{
  "head_dim": 64,
  "norm": "rmsnorm",
  "positions": "rope",
  "qk_norm": false,
  "tie_embeddings": false,
  "init_std_up": 0.0442,
  "init_std_down": 0.011,
  "final_lr_fraction": 0.0,
  "dataset": "wikipedia_en"
}
Each number is 200 + 40 x the weight over its row's rms, rounded and kept within 0 to 999. Layers, rows and columns count from 0. The size before them is the row's rms in percent of the matrix's.

# layer 3 attention output (transposed), 128x128, rms 0.0329, rows 113-125, columns 0-127
099,184,159,132,184,153,162,241,227,173,303,233,140,230,121,193,181,238,174,178,217,186,170,272,171,325,258,227,205,157,180,156,139,212,228,270,157,204,199,165,195,182,214,246,173,201,188,245,216,140,191,236,224,220,202,197,184,142,247,218,210,181,240,237,189,187,238,230,181,179,164,280,193,181,213,219,156,242,171,151,276,177,227,244,168,251,154,302,292,246,230,122,154,242,234,161,234,166,204,178,233,256,144,226,233,174,179,238,207,227,200,226,186,176,174,211,132,162,223,176,218,224,186,169,178,201,255,244,179
098,105,221,196,223,259,204,179,201,159,226,178,286,238,195,197,161,206,221,222,202,189,213,240,217,223,184,155,147,210,232,150,162,223,211,186,145,188,231,241,163,180,150,202,160,169,210,158,180,201,205,213,151,274,168,168,203,165,278,118,151,156,241,237,164,213,250,295,256,161,153,158,241,215,264,204,158,220,113,247,230,126,121,145,145,199,215,210,218,177,221,166,136,182,193,210,180,179,250,241,184,240,269,240,276,156,200,181,191,286,198,169,225,148,208,265,214,226,225,238,147,222,219,180,147,179,176,189,151
089,173,224,186,243,285,223,230,179,276,196,149,296,172,239,192,211,214,191,145,191,285,207,205,230,223,104,193,176,165,273,232,180,187,232,269,183,220,155,206,207,209,178,239,180,187,226,198,176,217,198,143,169,217,151,193,199,277,138,205,207,196,222,100,248,209,231,160,235,197,174,182,188,208,105,204,225,165,157,154,196,181,150,151,166,163,184,243,197,202,279,241,189,107,196,240,193,200,229,215,106,188,181,139,188,212,166,215,202,269,189,237,221,242,103,205,248,227,200,213,117,223,189,199,213,186,147,150,244
105,262,204,218,239,153,206,206,216,219,176,238,208,178,202,236,167,186,197,131,190,178,200,210,171,113,264,148,130,174,239,194,151,168,255,175,225,235,170,184,157,264,263,245,248,211,205,276,106,177,201,213,160,221,204,223,184,225,265,257,213,149,210,258,240,266,231,168,214,155,195,229,178,248,201,251,184,205,193,165,159,137,273,149,184,157,219,239,248,240,219,243,239,217,221,305,173,193,211,232,122,307,236,200,215,205,250,215,298,237,220,150,207,244,191,190,179,184,197,196,144,165,185,153,195,211,138,210,212
086,241,159,222,207,248,258,205,200,239,235,237,175,194,237,263,193,240,173,148,257,208,238,261,221,191,163,225,145,158,208,238,217,215,229,186,254,175,192,214,221,195,150,216,167,243,202,226,87,141,224,193,137,176,177,181,166,240,223,218,199,164,192,146,249,281,197,205,216,171,228,184,178,228,235,170,215,274,195,247,258,177,223,99,174,225,191,231,239,220,197,205,231,224,189,163,219,161,269,259,139,284,235,169,152,197,231,225,190,168,159,264,172,176,110,183,170,96,232,194,155,183,151,225,144,169,285,247,226
103,216,191,186,185,209,149,268,245,201,207,185,122,221,140,181,364,232,202,194,252,214,162,239,215,226,256,215,74,273,341,230,195,219,250,234,203,218,178,177,214,193,278,192,230,191,222,232,244,178,209,232,252,197,213,281,210,192,219,225,198,220,211,152,189,218,218,217,257,250,273,238,192,145,201,165,223,200,180,178,230,201,226,192,227,197,184,217,197,237,211,171,324,217,207,144,225,232,259,207,207,204,203,165,189,215,182,240,225,175,235,262,196,126,226,224,188,204,201,179,204,244,196,217,248,229,193,232,205
104,220,185,224,153,229,140,216,219,232,174,217,139,256,267,183,309,174,187,204,177,176,186,198,208,261,228,285,191,174,273,175,160,139,175,274,171,156,240,140,142,209,198,220,231,193,175,209,277,180,190,163,295,164,187,139,174,153,160,229,164,210,214,157,244,213,218,197,213,235,224,202,197,156,189,136,287,244,145,186,242,194,245,171,278,221,255,141,202,189,235,178,176,241,209,193,233,223,206,174,237,164,182,179,167,169,230,170,255,107,205,288,273,198,185,236,206,197,212,139,261,183,175,255,188,215,188,223,221
087,185,174,182,158,289,181,182,173,205,242,124,291,214,215,203,176,234,223,205,218,216,224,226,136,219,197,181,235,238,164,209,183,269,163,198,174,204,202,200,207,181,133,256,174,193,188,97,189,98,204,187,268,238,146,120,235,198,210,113,188,183,221,175,232,162,235,204,241,228,184,181,232,198,299,223,169,223,179,279,248,192,148,169,138,232,192,253,200,179,221,137,197,220,230,157,181,220,226,217,171,241,143,229,218,140,168,154,199,283,210,219,234,194,164,284,201,147,221,239,184,179,209,127,172,186,231,175,121
102,241,266,191,178,206,213,172,181,238,141,184,250,206,208,193,138,190,180,175,226,144,214,230,166,192,191,207,217,164,229,249,114,215,239,181,188,209,210,170,198,217,285,244,199,243,184,186,147,141,171,238,187,176,208,96,110,170,212,189,232,142,183,223,236,156,177,241,209,179,133,205,109,293,196,169,276,202,253,153,177,125,195,152,315,162,176,167,211,236,168,220,203,209,164,216,180,198,282,196,212,195,201,197,200,138,236,151,264,128,228,217,193,197,155,220,180,249,201,242,171,141,176,205,222,244,157,234,268
103,232,195,212,190,210,180,215,183,194,185,176,239,163,245,217,146,202,239,185,172,247,145,172,149,148,290,102,231,233,172,204,158,193,133,130,270,248,215,172,174,206,164,257,232,203,122,154,193,205,192,216,184,162,185,183,136,120,231,182,202,245,143,253,188,184,189,208,244,170,194,174,171,224,195,238,199,211,130,182,158,250,200,99,192,203,255,176,185,156,220,267,191,162,125,223,164,176,158,170,161,126,229,191,145,147,200,197,281,231,229,222,248,286,158,124,160,203,243,258,249,157,195,218,197,195,242,193,209
090,134,203,179,224,185,137,155,198,230,176,196,184,185,178,217,153,245,237,181,223,178,188,200,160,178,153,197,245,232,125,207,198,218,135,255,229,199,246,224,221,204,190,142,256,256,189,100,192,187,173,188,213,147,159,130,104,253,210,113,189,250,148,109,201,158,234,267,137,234,192,166,161,220,160,145,236,243,191,190,268,121,177,224,235,194,186,196,222,144,176,180,196,191,125,231,215,234,229,262,241,105,241,185,186,191,193,188,185,215,227,251,186,121,157,198,178,227,189,235,151,187,166,252,245,162,172,222,238
093,180,144,190,290,218,268,174,207,150,205,243,181,180,161,241,194,192,197,194,186,211,195,212,230,222,177,291,178,203,156,263,176,280,232,168,176,245,219,253,199,145,219,206,148,167,278,265,222,190,268,170,219,168,190,197,124,188,186,199,155,145,192,142,199,286,157,147,219,214,234,194,182,200,147,291,230,196,142,241,232,232,179,166,283,194,121,173,276,229,222,252,169,145,199,196,159,225,132,186,158,262,251,257,212,154,213,198,289,189,185,182,186,166,247,233,237,204,254,195,184,233,194,219,188,179,142,214,199
088,196,224,105,224,212,280,181,220,169,173,181,181,179,272,234,197,226,198,165,205,220,151,261,179,203,150,211,246,275,89,268,238,180,165,232,205,240,184,205,226,133,217,202,152,261,162,279,216,204,205,158,187,160,208,207,173,224,257,230,234,232,153,187,206,236,175,193,203,190,217,138,268,248,172,276,265,210,190,282,263,258,160,153,283,167,230,270,215,228,209,199,248,201,229,148,144,200,171,159,186,194,222,130,176,222,212,184,216,158,187,203,196,170,200,135,187,181,165,223,148,218,196,170,100,177,201,146,186
# layer 3 attention value, 128x128, rms 0.0387, rows 114-126, columns 0-127
097,240,150,221,236,200,194,170,180,216,174,100,202,225,203,122,200,227,196,219,226,281,236,172,134,185,232,164,247,243,143,240,173,148,163,195,208,273,196,119,249,159,235,199,126,249,207,167,258,176,186,150,175,144,215,196,271,241,194,184,255,209,205,198,214,216,196,228,153,242,271,204,89,201,208,194,234,159,229,192,165,245,145,193,217,173,134,161,185,178,168,277,213,152,231,149,186,186,232,174,188,189,144,179,235,213,149,148,255,201,237,158,177,275,132,180,176,153,260,197,147,238,176,183,189,259,239,242,193
092,130,223,270,195,173,190,251,222,223,228,181,230,263,184,271,189,196,195,176,197,263,221,154,193,182,236,230,212,268,214,162,158,181,228,157,216,191,225,238,211,248,181,227,194,237,247,220,251,201,193,209,187,135,174,165,206,166,226,229,210,216,198,284,188,96,150,196,225,192,135,233,156,177,277,218,237,130,159,195,213,284,220,236,211,171,163,190,299,220,142,193,235,228,274,182,246,247,136,196,255,189,240,181,146,192,192,249,198,199,265,150,210,154,200,185,194,168,175,159,218,186,281,223,212,325,218,263,196
100,117,308,269,198,234,233,228,206,225,181,177,203,256,234,186,255,217,295,228,181,253,194,161,210,234,180,178,160,191,194,207,160,179,221,187,180,170,211,217,244,179,119,267,153,199,244,169,200,194,180,277,186,202,207,216,230,160,205,201,278,175,216,253,179,169,184,250,192,205,146,145,223,217,217,147,230,242,222,246,232,219,145,250,237,202,149,220,147,198,230,189,172,209,274,163,169,192,186,201,197,148,152,187,155,205,131,235,191,233,170,100,154,223,167,180,206,170,136,163,156,270,303,226,174,115,144,198,194
089,235,279,244,201,143,161,229,173,186,215,196,226,239,205,177,155,212,216,214,213,174,203,163,185,244,213,192,198,218,243,251,189,176,288,209,148,158,239,203,145,124,187,180,246,162,197,132,280,215,173,268,199,223,217,210,224,117,106,211,121,244,259,193,156,112,218,318,209,208,179,179,115,241,216,194,164,178,168,210,195,176,220,188,188,164,195,241,240,293,187,123,186,197,150,201,190,211,165,160,196,168,168,173,167,234,198,132,242,211,232,229,183,173,209,204,168,193,216,204,202,220,288,226,194,146,163,116,172
100,256,151,163,161,112,184,179,187,260,190,179,270,175,256,267,137,134,197,203,181,130,167,191,204,138,270,147,198,199,263,224,190,171,230,220,185,116,194,148,205,213,237,148,179,135,171,111,157,146,200,176,175,255,213,200,182,229,193,171,135,197,138,276,157,192,199,215,190,242,216,203,215,238,207,177,202,171,188,206,309,196,164,179,259,224,220,152,226,259,186,173,157,201,196,239,136,159,131,235,233,180,197,252,169,215,223,260,190,209,195,279,167,216,129,198,149,232,216,217,188,151,177,157,173,176,230,251,211
099,170,90,175,176,234,185,240,183,180,188,190,227,125,98,192,149,159,144,194,218,106,213,247,157,240,203,133,180,194,194,239,150,242,250,223,154,210,170,166,226,225,210,143,264,229,205,181,191,160,176,208,206,256,206,212,174,187,286,168,228,183,122,234,142,146,94,216,222,257,145,161,240,179,180,141,245,173,213,268,166,179,161,165,254,216,191,195,207,218,240,127,215,248,187,253,239,192,201,233,208,184,238,172,225,185,180,214,174,208,209,155,146,175,202,206,170,243,265,201,220,195,252,170,212,207,186,136,114
085,241,246,171,295,174,224,197,205,179,200,220,196,207,166,152,249,238,113,163,189,202,246,216,208,221,239,197,250,196,189,248,249,119,164,172,141,248,212,205,206,182,259,176,116,250,126,203,183,191,218,184,216,141,175,181,214,245,186,212,248,182,198,289,205,192,212,123,188,258,233,192,182,221,73,169,208,162,194,185,216,117,210,179,197,187,239,145,235,140,192,252,196,228,137,188,217,165,248,292,242,161,124,157,227,229,194,202,181,251,294,205,213,235,205,227,213,177,260,222,174,135,230,214,224,234,178,205,168
103,85,120,194,147,156,188,221,240,186,174,225,201,185,221,110,232,176,217,226,234,155,224,209,225,227,222,146,216,224,170,209,165,191,240,219,184,222,249,265,218,214,179,172,269,209,272,214,127,233,174,193,151,220,256,211,226,172,226,201,177,258,266,217,177,234,237,173,200,214,200,240,279,234,108,169,151,185,145,202,250,208,206,198,103,233,195,185,185,203,273,118,172,261,280,194,211,166,168,206,181,173,195,164,168,174,142,212,212,246,168,197,269,215,188,252,205,144,251,129,213,267,259,240,207,157,207,178,197
100,89,237,247,258,270,218,173,230,187,194,244,181,239,168,174,224,224,253,163,171,198,258,252,250,225,209,213,160,147,172,128,185,203,206,230,202,233,167,277,283,220,216,207,259,206,285,204,233,193,224,200,147,230,224,218,224,231,167,180,214,246,198,191,232,148,218,227,156,197,144,236,263,185,160,219,204,163,176,215,180,174,297,236,222,238,174,223,175,171,129,188,253,194,247,128,207,183,184,237,139,179,228,190,203,241,155,131,144,202,185,269,184,213,167,222,314,210,248,231,257,239,255,189,174,171,195,211,134
100,222,160,274,211,207,203,217,198,178,234,250,163,207,184,177,154,202,170,194,196,121,225,233,232,239,235,180,200,156,225,178,168,106,266,207,235,238,159,252,188,163,149,141,179,153,249,160,178,210,223,204,206,229,220,184,206,241,184,224,195,285,314,159,170,197,222,85,208,189,236,196,235,206,192,164,144,203,174,249,122,180,251,238,196,184,119,245,144,197,167,128,213,172,188,193,176,262,209,171,186,203,266,224,178,222,280,231,232,206,153,199,314,183,186,222,213,194,221,181,211,200,186,117,163,218,193,135,266
098,149,315,157,158,205,175,160,185,259,177,172,209,218,265,165,215,266,168,193,137,214,161,205,140,146,234,217,210,199,213,130,201,236,257,166,187,170,225,134,163,200,163,190,238,231,183,149,201,204,226,189,129,210,240,208,229,251,191,213,268,217,181,212,195,145,238,180,194,212,152,148,155,203,269,187,169,193,272,249,133,211,179,189,135,197,249,178,161,242,250,167,190,242,254,252,258,190,225,182,212,166,145,207,171,178,199,224,164,237,187,235,302,205,192,240,172,230,264,210,247,191,213,204,227,133,299,292,191
092,301,274,246,167,176,146,173,195,264,213,281,210,174,159,133,220,258,219,193,127,230,231,190,207,161,180,196,198,195,187,146,220,237,200,201,226,224,210,263,206,209,198,181,228,188,175,104,196,208,183,216,145,253,146,192,188,237,163,233,136,217,231,289,212,253,237,242,217,202,185,347,156,224,264,169,168,208,235,197,204,155,218,259,123,195,184,124,183,240,212,185,178,220,127,184,224,232,224,225,212,180,251,212,240,191,154,247,201,235,208,256,177,220,158,243,208,186,205,250,221,250,234,137,204,168,183,266,191
103,140,179,170,187,232,202,266,171,175,170,167,218,196,198,185,211,216,190,147,174,210,237,252,253,238,157,225,185,209,244,190,184,183,208,173,221,203,136,168,155,253,126,254,220,181,248,262,185,178,133,184,269,153,247,225,185,158,205,228,196,211,137,147,191,199,202,134,125,263,191,178,241,250,242,187,141,232,209,269,258,140,221,203,241,252,227,224,261,215,221,184,211,199,307,236,198,228,219,159,206,194,246,131,134,209,224,158,192,211,239,150,100,220,253,190,140,209,170,253,197,227,127,269,230,188,200,138,254